Weights of a small GPT-style language model, trained from scratch on English Wikipedia.
Size: 12 layers, width 64, MLP 192 SwiGLU, vocabulary 4483, 1.33M parameters.
Architecture: RMSNorm before each block, rotary positions, no biases in attention or MLP, untied embeddings.
Training: 88M tokens, 5669 steps.
Each number is 50 + 10 x the weight over its row's rms, rounded and kept within 0 to 99. Layers, rows and columns count from 0. The size before them is the row's rms in percent of the matrix's.

# layer 2 MLP gate, 192x64, rms 0.0854, rows 154-190, columns 0-63
141:57 46 37 28 56 45 58 53 41 63 50 38 51 73 57 45 44 39 51 27 55 44 53 57 57 61 47 52 60 42 47 60 48 54 45 61 29 50 53 47 61 46 36 71 55 49 52 49 55 64 72 47 26 41 49 59 55 46 50 50 58 60 43 39
137:49 52 55 44 41 62 75 61 37 48 43 33 39 49 40 54 71 51 65 55 60 57 57 55 62 50 33 42 64 41 54 58 47 50 60 23 46 59 54 63 47 57 54 59 56 51 57 51 61 49 49 54 36 49 51 59 49 48 34 31 47 53 67 40
128:54 74 45 45 52 52 62 62 48 40 49 52 37 54 51 76 53 63 52 53 49 56 50 35 67 60 36 43 53 44 52 44 28 53 41 29 37 49 53 58 46 61 50 43 46 43 47 64 50 52 61 54 32 41 46 69 51 58 48 38 43 49 68 46
138:41 61 35 60 43 53 46 57 52 46 41 56 52 53 50 70 47 53 60 43 46 39 34 30 61 54 47 40 49 44 48 64 37 71 36 50 55 47 52 49 39 65 43 33 30 56 41 59 25 51 58 42 62 45 46 56 43 33 51 55 33 58 52 49
105:54 45 54 54 56 51 60 63 43 51 52 42 42 73 59 52 48 71 57 38 36 46 51 44 30 39 61 43 44 70 43 62 58 47 57 43 54 55 49 43 28 58 32 54 36 56 36 46 46 44 57 45 59 53 37 55 52 37 37 31 44 59 46 65
116:58 38 50 44 68 53 44 49 51 64 45 34 50 46 59 62 69 47 53 53 40 42 48 56 52 49 61 52 33 48 67 37 43 45 64 53 40 51 50 46 54 43 48 47 57 58 60 42 43 48 49 50 63 54 33 45 40 69 41 54 13 36 56 41
023:63 63 47 37 54 65 51 58 46 56 32 66 39 53 54 45 58 40 49 45 35 37 55 52 51 49 40 59 47 51 37 53 53 40 39 47 61 41 44 55 51 46 55 47 46 71 37 48 50 50 72 39 49 24 49 56 41 67 70 40 36 61 46 43
113:42 53 53 44 27 35 55 65 56 49 58 66 50 64 63 45 45 66 63 49 56 48 49 30 43 67 62 51 51 48 39 50 50 44 52 36 52 70 48 63 45 43 40 52 46 40 61 60 44 38 44 55 38 25 47 46 43 56 70 47 58 45 58 50
124:56 72 55 58 62 45 43 72 67 39 43 63 60 57 58 48 54 55 49 43 73 55 63 52 45 51 48 52 32 45 52 52 51 35 29 45 46 60 44 52 50 54 44 52 30 61 39 61 52 45 56 37 44 47 64 46 44 32 42 46 49 49 52 70
117:59 35 58 34 50 47 68 53 58 50 51 43 35 64 27 59 69 62 50 49 48 55 40 50 58 42 44 53 48 57 46 75 41 40 62 53 42 57 48 38 43 43 65 48 65 45 47 61 44 65 48 68 46 49 62 50 67 49 51 33 46 54 61 47
098:38 48 58 61 59 56 51 50 53 26 44 49 46 55 53 65 52 36 47 41 43 43 62 59 43 43 43 64 49 69 46 38 63 62 45 58 46 53 42 31 54 49 47 64 49 55 43 32 51 66 61 48 44 49 38 63 62 30 48 56 66 69 37 45
127:41 76 68 29 47 57 35 60 51 43 58 37 48 59 63 61 36 69 59 58 46 51 48 51 48 58 54 47 39 53 66 31 40 49 56 52 49 53 54 42 48 63 43 70 50 48 55 42 37 47 57 39 65 41 53 57 49 67 43 45 50 41 40 40
113:49 44 47 67 40 49 33 66 45 45 51 43 63 47 50 36 36 59 61 56 63 52 45 46 40 34 52 48 64 52 33 58 77 69 41 56 48 43 49 42 59 48 40 50 42 57 54 68 33 41 30 48 70 47 52 38 57 51 52 49 49 51 46 48
160:57 44 40 46 53 60 49 47 51 58 45 47 34 45 59 59 60 55 29 54 48 59 41 36 54 58 39 44 60 69 59 49 60 46 56 48 39 52 60 47 43 55 57 52 50 43 67 48 29 50 42 54 40 42 59 68 31 64 55 35 37 52 78 59
112:44 58 32 42 43 36 46 62 40 69 39 52 46 50 44 57 45 48 50 59 43 45 45 40 49 49 63 62 44 47 40 42 47 49 51 61 58 53 49 45 69 62 58 39 56 49 13 74 41 46 52 45 56 50 56 40 67 55 63 55 49 38 57 54
143:52 49 56 45 40 56 44 52 33 26 51 55 57 74 61 56 55 49 62 66 50 62 42 29 57 50 70 46 48 52 54 36 39 45 56 55 41 47 61 59 43 54 43 56 42 41 64 56 38 40 32 50 58 53 42 52 50 45 44 45 31 32 60 60
085:57 50 46 36 56 39 57 38 48 57 50 46 63 41 54 49 71 43 31 51 51 50 56 54 50 42 62 58 38 58 58 34 38 48 52 50 38 53 57 43 54 42 62 55 54 52 60 27 55 66 43 59 36 58 42 64 40 72 56 64 61 36 66 37
117:65 29 41 46 51 36 50 66 47 48 49 37 61 50 49 41 29 54 43 37 50 35 51 59 48 40 46 52 56 58 52 58 48 59 28 49 62 33 61 55 46 40 29 57 33 49 52 55 38 65 51 32 48 69 63 44 52 58 54 54 42 51 53 42
128:52 72 59 33 44 44 59 51 54 49 47 31 32 62 54 56 35 59 49 49 56 52 56 54 57 47 41 41 26 66 53 60 24 63 51 53 34 48 49 60 48 65 49 60 57 36 61 44 56 57 44 51 51 52 37 58 48 56 63 51 30 54 48 54
157:35 51 64 59 48 38 69 50 49 55 47 55 59 48 59 41 50 60 50 42 47 31 53 34 50 56 48 38 48 41 51 33 33 45 36 37 59 38 66 47 52 46 52 64 44 58 52 58 40 34 61 41 60 64 73 46 46 50 54 62 28 50 57 47
169:51 53 61 54 60 52 57 53 57 43 54 47 32 45 52 62 66 55 50 48 51 50 66 31 52 45 41 70 49 68 37 46 38 50 63 25 49 56 40 45 58 55 47 59 46 55 59 62 46 68 31 58 55 56 44 54 26 32 47 55 47 42 56 55
126:52 50 42 56 45 38 43 62 40 36 50 53 68 57 53 54 40 54 64 41 48 59 56 43 59 62 69 48 51 61 44 62 61 49 35 50 43 35 58 26 61 43 45 46 22 54 56 63 50 52 50 51 58 67 35 71 49 36 45 49 55 58 51 49
105:45 55 49 49 55 36 69 35 46 57 50 44 36 33 58 50 52 50 54 71 60 48 52 44 30 63 32 47 45 55 42 53 32 52 38 62 26 57 61 57 68 39 53 40 57 48 39 43 50 47 51 48 48 40 60 54 43 73 59 59 48 56 55 47
125:49 36 52 45 47 62 62 52 39 51 48 44 61 52 66 45 45 48 49 28 53 54 35 29 38 54 55 50 48 65 64 47 38 50 34 43 60 55 45 41 43 57 46 53 32 57 48 51 53 50 63 52 45 40 64 48 46 21 69 67 44 54 59 62
022:49 54 47 49 74 62 39 50 54 37 63 58 78 58 46 49 46 45 60 52 46 50 50 53 52 42 49 53 49 57 60 37 66 32 52 48 48 57 54 61 49 45 42 29 53 50 39 43 63 52 63 45 65 53 49 55 37 60 65 67 44 45 37 27
017:59 49 56 51 53 38 43 49 51 45 65 49 63 48 34 53 46 49 55 55 66 57 68 57 51 41 56 63 71 54 57 45 32 61 46 43 51 37 51 39 51 69 46 50 50 82 50 42 50 69 53 57 42 62 44 46 52 52 53 43 45 62 53 23
129:43 45 66 47 67 55 50 43 50 58 48 49 55 61 54 48 53 52 47 63 68 51 73 47 65 47 42 79 37 51 50 55 21 45 44 69 43 53 40 62 48 45 56 56 49 60 52 48 50 72 39 45 57 45 43 53 42 36 44 64 51 54 50 42
016:50 47 52 43 52 58 58 55 59 47 49 52 56 59 41 50 63 47 35 37 68 62 61 59 35 60 59 63 36 44 50 57 46 55 33 51 47 49 66 43 38 20 53 71 47 50 46 42 54 57 38 57 44 60 73 61 34 58 51 48 42 41 44 54
120:43 64 57 46 57 57 58 75 41 47 48 47 40 53 47 57 54 54 54 42 44 67 52 51 56 32 44 36 50 43 52 61 53 37 54 47 74 61 44 65 42 41 38 56 32 42 44 72 54 53 56 32 55 61 53 36 52 54 60 36 48 63 45 64
105:58 55 46 67 46 56 40 45 30 56 57 46 34 59 51 47 44 73 56 38 38 51 58 58 69 70 62 39 57 40 30 51 47 59 46 57 50 73 44 58 47 70 52 39 40 56 44 56 47 55 42 61 51 54 54 39 51 41 53 44 47 44 63 62
056:42 52 57 52 48 50 44 46 48 40 55 60 50 76 52 22 52 41 63 44 40 45 45 52 41 50 29 53 44 46 53 62 43 67 50 46 49 48 46 37 47 74 39 45 52 63 39 47 42 60 61 46 53 52 29 47 56 41 36 62 65 61 37 59
088:40 64 49 51 29 53 50 50 49 46 48 53 43 45 27 59 29 41 69 50 40 38 43 49 50 61 64 44 46 44 37 47 48 49 51 45 54 58 47 75 44 63 44 40 61 52 35 56 49 40 39 65 67 66 51 47 64 53 59 65 45 54 45 38
016:50 55 57 42 43 63 57 52 56 36 44 55 37 50 54 44 35 41 46 48 45 56 45 66 54 26 43 55 66 55 45 71 17 53 54 49 52 64 43 58 45 51 44 59 55 52 58 48 54 51 52 61 39 47 59 55 52 32 25 70 53 52 48 51
137:32 59 42 64 43 40 47 62 57 50 51 31 46 46 62 62 43 45 55 52 46 79 66 42 35 51 60 52 42 47 54 59 57 52 50 46 51 60 66 54 42 60 42 56 42 56 24 69 44 51 47 58 55 54 47 56 46 45 48 39 50 61 27 56
092:62 46 45 45 38 49 47 42 57 61 41 64 55 53 57 60 43 54 56 49 37 35 39 45 36 44 64 50 44 50 55 47 63 48 44 73 47 51 63 48 52 43 39 35 48 73 36 54 41 38 53 44 69 59 58 35 57 55 51 41 35 44 29 65
087:50 67 55 42 43 49 36 50 39 52 44 42 41 46 42 58 64 53 53 42 50 51 42 38 50 47 57 47 59 54 49 20 42 49 51 65 55 34 37 56 30 62 41 44 47 67 51 46 58 43 44 39 56 28 47 66 42 61 58 52 44 52 40 26
115:35 55 61 58 58 68 41 52 62 60 64 40 40 40 57 63 39 44 54 51 49 53 60 38 37 42 46 41 29 44 50 58 41 66 43 30 36 58 47 33 46 54 65 49 50 55 54 44 63 41 75 54 44 38 42 50 34 47 59 51 53 62 54 46
# layer 2 MLP up, 192x64, rms 0.0853, rows 154-189, columns 0-63
131:49 53 66 71 48 51 35 49 61 42 57 55 48 37 47 61 59 55 46 78 44 52 45 42 44 47 61 51 45 58 48 39 59 47 58 35 73 50 53 53 46 60 62 26 41 51 45 50 38 48 27 57 73 56 47 47 44 50 58 41 46 48 60 55
140:45 55 52 45 45 60 75 63 38 48 42 32 39 46 44 52 66 49 62 54 62 54 60 56 57 49 40 44 59 39 60 55 46 47 55 19 47 56 49 65 42 57 52 58 56 53 57 52 58 53 47 53 35 45 51 63 51 50 29 36 47 51 71 32
124:42 29 54 54 47 47 34 39 52 62 50 51 63 53 52 28 45 42 52 44 54 44 49 58 29 39 71 56 46 58 43 55 70 46 61 67 65 49 42 43 55 45 48 56 55 60 60 38 48 50 42 42 64 57 48 27 41 40 51 59 56 52 30 54
136:60 58 35 37 49 33 54 52 53 48 57 71 42 48 63 50 47 58 32 70 52 51 69 52 38 46 59 60 58 58 39 43 59 30 69 57 69 51 56 50 45 42 42 49 58 52 62 35 61 48 48 54 41 41 59 51 67 52 56 44 65 48 61 54
112:62 33 35 43 37 41 49 43 50 46 64 24 45 46 49 64 61 65 53 39 47 29 47 49 42 35 45 40 52 47 42 56 56 38 47 39 47 50 49 54 33 65 56 31 54 46 44 70 46 55 62 52 62 48 47 56 49 48 55 27 47 48 41 51
108:62 41 52 43 71 55 44 52 55 64 45 34 52 42 54 66 66 44 50 54 39 47 50 63 50 40 57 58 36 49 62 35 45 48 67 55 40 47 48 44 54 44 46 47 58 62 59 41 47 45 52 47 64 54 34 45 39 63 36 51 15 37 54 49
027:58 49 40 49 42 53 54 33 49 43 56 44 76 56 51 34 70 44 51 45 68 86 42 69 47 55 48 50 60 51 59 54 55 51 54 53 51 59 37 53 54 41 43 32 44 32 58 50 49 38 50 51 42 58 58 50 39 58 61 52 40 49 43 45
123:64 55 50 54 64 63 45 36 50 47 53 40 48 42 45 57 45 36 49 53 48 54 65 65 48 27 42 50 56 60 60 42 55 55 43 68 46 24 56 34 47 60 50 47 52 57 46 39 49 52 65 43 68 71 48 54 57 43 29 55 38 50 35 47
174:46 64 36 47 50 45 53 53 57 57 45 70 49 54 43 46 50 40 57 56 59 55 50 55 51 57 62 39 48 33 56 52 53 15 57 48 58 66 47 68 52 42 44 30 47 32 44 62 49 40 41 48 42 45 45 39 53 57 46 50 47 58 45 23
135:54 45 47 41 52 39 53 43 53 43 50 40 66 41 69 40 33 39 50 50 70 46 66 61 65 60 53 58 59 44 55 39 46 45 55 52 44 31 48 53 50 53 41 76 29 50 40 44 46 64 57 48 52 45 52 72 40 49 45 52 65 62 37 54
089:39 49 49 55 57 52 52 50 43 45 47 48 41 50 53 60 54 29 53 47 50 49 64 66 57 45 40 62 56 62 50 41 49 57 49 53 46 50 42 27 53 56 46 65 44 56 49 26 53 73 63 57 48 48 31 66 54 32 36 45 66 70 36 44
117:43 76 58 33 45 56 42 67 53 45 56 44 49 69 69 62 35 69 54 56 46 51 50 48 49 53 53 47 44 47 72 29 43 51 66 50 54 50 56 47 40 63 38 61 43 50 58 47 30 48 57 38 54 41 54 52 48 63 46 39 44 44 50 37
120:49 43 44 59 46 42 43 71 39 45 50 44 50 42 52 39 38 55 67 56 64 51 43 55 47 48 56 46 64 48 34 66 70 73 45 48 39 48 48 43 46 51 46 45 50 45 54 70 31 40 28 54 66 42 46 44 64 51 46 52 61 42 67 40
156:55 43 50 41 58 50 54 41 52 53 43 35 43 34 57 57 64 50 25 45 53 60 52 53 52 65 37 58 53 63 62 39 53 49 50 52 38 48 61 48 41 50 64 59 51 41 73 47 42 58 47 50 33 44 59 64 37 82 57 50 48 46 62 55
101:35 60 39 46 45 33 51 62 40 71 47 53 36 46 33 60 54 52 57 61 45 56 52 42 49 42 63 54 40 44 36 45 48 53 52 60 54 54 47 43 60 62 65 50 57 50 15 68 51 51 45 58 57 45 57 43 72 53 57 56 49 34 47 54
138:55 47 61 44 40 59 40 53 31 25 47 55 52 73 60 53 54 48 60 68 49 66 39 30 58 54 64 49 50 56 58 37 39 42 51 55 39 50 62 58 46 55 46 57 41 41 64 57 40 39 35 51 61 49 45 54 53 46 43 41 31 33 57 58
078:51 50 62 45 63 50 60 54 47 40 46 44 71 49 52 40 44 31 50 53 26 46 69 60 53 40 61 67 43 48 35 53 48 49 53 40 58 48 51 38 55 57 58 51 45 65 41 55 68 61 65 49 44 43 43 57 51 54 63 70 58 40 40 29
115:58 13 42 46 60 38 55 63 63 44 47 28 43 43 41 40 36 51 42 40 47 43 56 66 52 42 44 57 61 51 50 57 49 55 39 46 58 35 61 62 53 43 35 47 48 47 62 55 36 56 47 33 49 60 59 40 53 59 43 45 45 50 62 40
122:45 27 35 69 48 55 40 51 42 51 54 69 74 46 42 49 66 42 50 47 42 48 46 45 46 60 58 61 72 36 47 42 77 43 45 50 62 51 55 39 52 38 50 44 47 63 45 60 42 47 56 48 44 50 66 47 54 41 42 47 67 44 56 44
159:68 53 43 41 44 56 40 53 56 47 46 51 39 48 45 67 53 41 49 53 54 64 46 63 46 45 56 52 47 61 53 64 75 54 59 62 46 68 30 50 44 49 52 31 53 39 40 42 54 67 45 57 47 38 31 59 55 46 48 42 80 53 41 49
165:51 53 63 51 62 50 51 52 56 40 52 47 34 48 52 55 67 52 49 49 51 52 69 41 49 42 40 71 48 65 39 42 38 49 68 21 41 53 42 49 63 53 51 64 47 52 68 62 50 76 37 54 51 51 45 51 39 40 45 59 54 33 56 54
127:53 42 37 55 50 35 48 54 38 45 47 53 61 55 55 47 42 49 79 43 41 62 56 50 59 66 70 48 57 60 52 56 60 51 34 51 35 36 61 28 57 46 50 42 32 55 55 54 55 49 46 52 60 67 35 75 54 39 43 48 56 55 50 49
118:52 55 57 48 59 36 67 32 52 57 54 40 30 35 66 40 53 44 55 77 59 47 54 43 37 44 51 47 38 57 52 59 41 62 42 60 34 56 59 52 66 37 57 38 54 43 51 41 46 39 45 58 57 47 60 54 41 71 59 65 49 48 52 44
133:52 42 41 44 29 57 59 54 39 57 57 43 53 49 49 47 49 53 47 33 56 46 46 25 40 60 59 58 45 65 56 49 43 47 34 39 66 57 47 39 39 55 57 50 40 68 42 39 59 62 65 54 51 40 66 43 57 38 65 62 42 50 68 65
020:47 62 50 44 36 46 55 61 50 46 41 68 48 43 64 42 32 38 57 58 57 37 59 40 38 41 62 28 42 54 41 56 45 41 52 42 50 52 49 60 55 46 50 37 44 21 34 57 56 39 51 36 63 44 73 49 61 52 54 53 40 60 51 42
016:72 47 40 57 48 40 47 44 41 51 45 49 36 35 44 42 43 46 64 46 52 46 41 49 58 55 45 48 62 50 47 78 45 47 49 45 49 46 38 51 55 53 50 57 52 68 52 58 47 50 46 56 70 63 60 40 49 63 73 40 30 72 64 36
132:50 35 45 38 61 50 62 50 39 66 35 44 42 50 56 49 56 49 48 66 66 47 55 58 72 70 44 56 35 47 53 47 35 50 36 69 39 56 57 72 45 38 67 34 56 43 51 44 55 49 48 47 55 44 45 41 45 52 58 63 37 44 62 43
017:42 51 46 59 48 44 43 66 54 44 54 54 44 58 64 45 38 37 66 53 34 46 41 43 57 48 46 55 52 41 61 46 54 53 37 45 55 39 38 44 61 54 51 59 54 43 51 72 54 46 41 50 73 46 51 32 67 23 32 62 51 61 67 52
112:40 56 60 34 53 48 53 74 40 46 51 41 34 51 41 63 61 57 54 40 44 63 39 51 50 46 45 38 51 51 59 65 54 48 56 43 73 68 47 63 53 36 39 54 37 40 51 63 54 51 56 34 54 62 45 44 55 52 63 38 49 66 50 71
104:74 61 65 74 58 61 45 52 40 46 57 40 38 41 38 41 45 64 54 31 56 45 54 65 57 51 47 55 57 47 52 47 60 54 62 46 38 68 37 59 58 70 60 61 46 60 47 53 58 51 54 64 47 57 61 47 62 42 59 53 62 40 39 55
056:62 38 63 49 44 43 58 50 50 36 51 51 37 60 50 49 49 45 50 49 63 40 48 60 56 65 47 50 49 52 51 48 46 55 54 39 47 48 50 47 46 63 52 54 44 66 35 59 48 56 63 54 22 38 16 63 59 37 47 31 73 52 56 54
083:61 37 49 51 60 43 46 46 50 48 47 49 58 60 71 37 63 58 28 55 67 62 57 51 48 40 34 62 59 56 61 53 53 47 49 54 49 39 53 26 60 39 56 58 37 57 67 47 51 67 56 33 35 36 56 54 38 45 51 33 54 49 57 55
018:57 52 29 43 67 53 54 31 49 74 56 53 54 39 51 44 76 45 51 53 54 58 57 45 54 52 63 37 42 52 53 58 50 42 57 66 58 51 42 47 55 48 50 52 47 53 49 52 36 51 28 63 70 43 59 79 52 49 60 54 56 55 42 55
139:59 35 58 45 49 56 50 45 44 50 46 68 59 56 40 43 52 60 38 39 53 21 46 47 61 43 44 43 56 56 46 40 48 61 40 61 59 42 35 43 49 49 64 46 44 46 80 43 52 51 33 51 52 37 66 46 40 51 55 54 59 33 67 41
086:52 55 64 46 52 59 47 63 45 30 44 35 41 54 53 50 45 55 48 39 58 53 54 67 72 70 41 62 56 45 41 37 36 52 40 30 55 49 41 49 53 52 62 59 56 50 49 54 62 45 52 49 36 52 55 59 53 31 62 54 62 59 76 41
080:53 31 42 59 59 49 61 43 59 47 53 61 56 48 58 41 30 47 55 56 54 44 53 64 36 57 42 43 34 47 58 79 52 55 51 43 45 66 66 47 73 41 58 54 56 38 43 57 49 53 53 63 48 69 50 37 57 42 56 47 57 50 47 68
# layer 2 MLP down (transposed), 192x64, rms 0.0438, rows 154-189, columns 0-63
139:47 40 33 47 61 52 55 61 48 53 49 48 57 74 61 48 45 49 33 33 46 63 43 55 61 50 45 46 63 40 54 68 47 55 48 66 38 59 54 47 58 54 39 56 56 40 33 62 51 59 63 57 18 42 52 49 52 36 57 50 58 44 36 53
146:56 37 53 51 51 46 22 36 60 45 66 55 72 63 51 52 44 44 49 49 34 39 43 43 48 43 53 54 44 65 46 59 51 57 34 63 60 46 42 33 70 46 39 42 47 39 49 42 35 45 57 39 58 49 36 46 50 58 65 58 49 40 41 64
121:39 40 42 58 46 32 36 44 42 53 42 56 48 54 60 47 36 55 38 39 67 36 36 58 42 57 55 46 48 42 55 40 56 52 55 72 54 57 58 58 31 41 64 48 63 68 65 28 32 36 48 51 47 49 32 54 51 42 54 54 53 45 52 54
139:56 61 34 48 43 35 58 58 57 40 47 63 42 56 60 72 51 56 39 52 46 37 60 31 54 57 62 48 50 52 51 44 52 61 53 45 68 45 64 48 30 55 38 42 32 53 54 48 31 58 44 48 53 30 51 59 44 33 60 50 50 55 69 45
116:60 27 27 52 39 32 42 43 59 53 42 41 47 44 47 54 59 42 57 59 39 42 40 55 52 35 57 48 62 39 54 44 33 52 51 51 60 41 51 52 33 60 57 34 52 42 55 60 38 58 73 55 59 39 55 50 45 46 55 32 57 47 30 51
100:60 63 42 45 37 33 59 51 38 43 52 63 42 43 35 33 34 57 37 48 51 49 54 31 56 52 48 42 70 49 41 53 59 49 32 29 52 52 66 45 61 42 50 55 45 44 53 45 53 59 56 53 50 40 72 59 56 59 44 39 62 55 42 66
025:47 38 40 61 60 55 52 47 48 45 55 45 57 53 58 57 52 69 69 63 59 40 52 36 37 40 47 52 31 54 50 42 50 73 57 44 53 29 59 34 51 43 43 27 35 70 48 62 40 45 50 54 54 49 54 59 51 65 55 52 42 39 52 39
124:74 55 64 59 59 63 46 42 38 48 58 42 49 39 50 57 43 36 56 53 41 57 62 63 51 30 45 42 48 59 56 50 47 66 51 53 48 23 48 36 46 63 43 47 53 62 44 61 53 50 64 42 70 69 50 55 57 37 48 56 42 43 34 54
161:42 58 28 49 50 50 57 48 62 59 47 62 49 46 40 47 46 38 56 53 58 50 49 61 54 59 69 42 46 32 52 48 49 22 59 46 57 64 41 70 53 45 37 33 39 33 44 67 47 42 40 51 44 44 57 43 51 53 34 43 47 62 40 32
132:54 50 48 49 48 67 55 55 44 57 53 45 46 54 35 61 61 67 55 46 42 57 48 33 36 38 53 42 51 71 44 62 49 48 59 41 50 63 53 42 60 42 62 33 71 45 47 59 65 39 40 53 48 40 64 29 60 49 50 41 40 39 60 68
095:58 48 47 47 50 54 57 58 31 56 46 58 36 52 41 43 28 63 71 49 55 48 70 50 64 46 59 46 60 45 57 53 33 28 46 28 51 50 50 52 56 44 56 51 65 38 73 55 50 54 51 51 54 43 51 53 27 57 54 42 35 54 57 47
118:46 57 55 33 33 64 44 48 47 45 61 39 40 50 39 53 43 66 65 71 42 49 41 55 55 60 51 49 47 55 48 42 44 55 58 37 45 49 64 33 46 57 50 77 68 54 54 41 51 55 69 38 55 37 57 59 50 57 39 42 52 38 30 48
110:54 40 39 52 60 53 47 58 50 50 36 43 51 53 41 41 40 41 46 36 64 45 26 82 63 69 40 55 56 46 60 48 38 59 52 36 45 50 59 43 46 41 55 57 52 26 53 53 53 47 41 50 51 47 47 38 61 63 41 35 68 41 50 53
147:37 52 69 32 72 51 51 47 46 51 56 43 44 53 38 56 51 44 62 36 51 55 58 53 55 49 42 65 40 55 44 56 23 46 58 35 59 45 36 46 62 70 46 61 52 62 65 42 68 61 52 46 38 52 44 57 57 52 39 51 63 38 53 54
101:50 41 62 54 61 58 26 42 63 47 71 52 39 53 40 40 49 57 53 58 51 45 44 71 53 45 64 44 58 40 58 55 51 45 53 36 50 50 49 49 49 38 38 59 44 47 81 32 50 44 56 58 51 59 34 65 57 44 48 47 42 65 33 51
132:66 47 40 33 49 61 49 41 37 50 36 48 51 66 45 46 46 49 61 81 45 56 31 48 68 49 59 48 48 63 59 49 46 38 57 52 54 53 55 46 64 45 54 76 52 44 45 33 65 59 42 42 59 38 54 52 59 46 50 40 55 39 54 48
080:64 36 37 63 56 50 46 47 55 56 55 45 49 65 40 44 64 59 44 57 68 38 50 45 49 51 36 32 63 41 53 48 56 75 59 62 50 50 53 55 49 49 31 61 42 50 66 53 39 43 36 47 60 44 60 33 50 45 32 52 47 65 34 52
118:54 23 45 55 62 43 57 57 65 51 44 40 38 44 36 40 51 42 43 51 52 58 56 61 44 50 48 61 71 63 58 52 48 46 57 43 45 57 44 57 60 45 52 38 62 37 47 43 25 35 39 29 54 51 52 56 53 41 29 30 44 50 53 49
103:37 52 47 49 37 50 37 52 52 38 48 37 43 70 58 52 42 45 47 41 46 45 44 32 38 44 38 38 33 44 52 63 45 61 41 71 42 48 35 55 21 51 53 37 34 44 40 44 48 50 39 69 53 64 52 34 49 53 48 57 42 48 52 57
149:60 67 40 31 40 55 45 54 47 35 50 56 36 51 39 54 40 48 42 49 40 57 43 70 55 59 57 55 50 47 44 56 71 70 41 85 50 56 33 47 43 42 56 35 39 49 52 51 52 62 53 52 40 47 45 43 45 39 51 51 66 49 53 54
139:43 48 47 54 57 48 39 55 67 47 54 46 34 47 42 59 43 48 56 43 55 63 48 49 52 61 41 54 38 75 40 46 34 64 57 18 52 49 37 46 61 61 69 53 45 45 61 64 61 65 34 47 48 40 40 51 55 37 44 50 61 46 49 56
134:57 47 37 45 62 41 59 43 40 58 49 64 40 51 47 46 54 29 76 48 41 67 51 42 54 58 62 52 69 52 60 44 46 43 49 50 30 56 60 52 37 53 74 42 58 46 60 38 49 52 42 50 41 66 43 58 61 70 51 42 56 60 54 46
113:53 45 34 55 40 49 56 55 52 52 57 58 45 68 43 53 49 58 41 23 60 48 54 58 62 56 72 36 48 54 65 48 58 57 56 28 55 58 51 41 47 51 48 59 53 46 73 43 37 57 52 53 51 61 36 60 48 27 45 48 55 34 62 58
130:57 50 27 44 37 52 59 60 37 73 65 33 46 52 40 46 47 63 46 47 54 38 44 34 47 58 60 68 58 60 53 53 52 45 44 44 65 66 50 32 39 49 54 50 43 61 43 30 60 62 54 57 62 38 53 44 56 52 54 57 37 51 53 63
019:74 32 50 47 58 64 68 43 47 42 34 43 58 61 51 41 60 39 59 46 32 47 55 33 49 55 65 53 47 45 45 54 59 67 64 50 63 49 42 36 50 45 42 63 52 59 48 48 56 58 58 37 59 63 52 48 39 65 52 65 41 46 67 51
014:60 56 39 56 62 56 48 61 24 52 39 55 52 38 48 47 45 55 37 74 56 40 39 52 48 45 48 54 66 47 51 62 54 49 44 69 48 49 63 54 50 37 41 58 61 43 52 42 53 47 29 37 53 42 57 71 55 64 43 55 56 53 27 57
127:64 33 33 40 54 53 56 54 41 56 57 47 55 41 50 42 47 42 50 59 54 59 38 63 52 51 65 24 63 63 58 44 62 69 44 40 51 58 68 45 42 46 48 56 57 54 53 43 46 38 58 43 49 31 50 36 44 70 66 39 52 66 49 47
016:51 59 62 65 43 41 43 45 39 53 48 65 67 44 58 45 55 38 36 53 54 59 34 39 49 34 42 45 50 36 48 42 46 56 67 63 37 68 46 53 49 51 48 32 58 48 41 38 47 37 46 45 42 53 48 62 78 34 46 59 58 38 51 60
130:41 40 53 28 57 46 74 61 49 54 56 48 39 56 29 64 61 45 50 42 40 50 41 65 46 40 52 44 56 44 56 53 52 63 57 45 69 60 50 50 51 25 45 56 47 47 56 52 43 61 45 35 57 59 25 49 54 59 48 45 43 58 42 64
102:61 50 56 69 50 47 51 59 57 39 56 44 45 42 35 56 44 59 48 48 54 45 45 60 48 61 39 62 49 65 48 43 56 55 62 27 46 50 51 47 72 46 51 81 57 52 45 45 68 39 54 56 53 58 65 66 66 53 57 44 61 49 30 53
051:47 46 53 31 41 51 62 50 34 57 53 31 38 52 61 53 60 52 51 39 62 53 64 47 74 63 81 51 62 47 51 52 39 51 37 39 49 42 50 46 48 35 61 60 65 51 51 35 52 49 43 50 42 45 25 58 42 59 55 43 48 52 48 55
087:42 48 43 59 19 54 68 36 49 52 50 38 46 44 49 70 37 38 55 49 57 38 52 58 32 55 47 40 48 45 58 42 58 65 43 52 57 52 50 60 22 44 48 49 43 47 29 48 64 60 41 50 60 60 59 37 59 38 47 50 43 49 46 49
016:54 29 53 47 47 63 59 46 40 49 40 62 71 46 49 52 32 38 37 47 34 67 42 55 64 44 69 57 47 39 52 48 37 52 59 40 52 36 47 58 49 51 28 55 54 28 59 62 36 46 64 45 57 50 61 50 43 58 52 47 37 53 45 46
137:48 50 75 45 49 52 44 54 43 59 48 58 71 58 48 32 61 63 55 39 56 28 58 59 49 46 41 49 41 54 36 54 58 53 36 69 57 45 29 60 47 41 51 38 41 47 64 43 50 52 46 58 55 47 58 47 46 43 55 56 53 27 70 55
088:43 57 54 41 51 63 43 46 45 35 35 38 41 52 58 57 50 54 54 40 62 39 35 57 65 62 44 53 46 50 40 31 41 58 47 45 53 50 47 45 31 53 68 44 55 63 37 55 56 39 49 39 48 76 56 57 53 36 51 39 69 52 72 57
093:46 61 53 58 59 49 57 67 42 43 51 66 70 53 72 43 44 48 48 53 43 51 64 58 50 38 47 48 37 48 52 66 54 53 43 45 47 63 67 43 69 50 56 28 49 40 45 54 39 49 53 72 42 65 42 38 61 40 44 59 66 50 57 62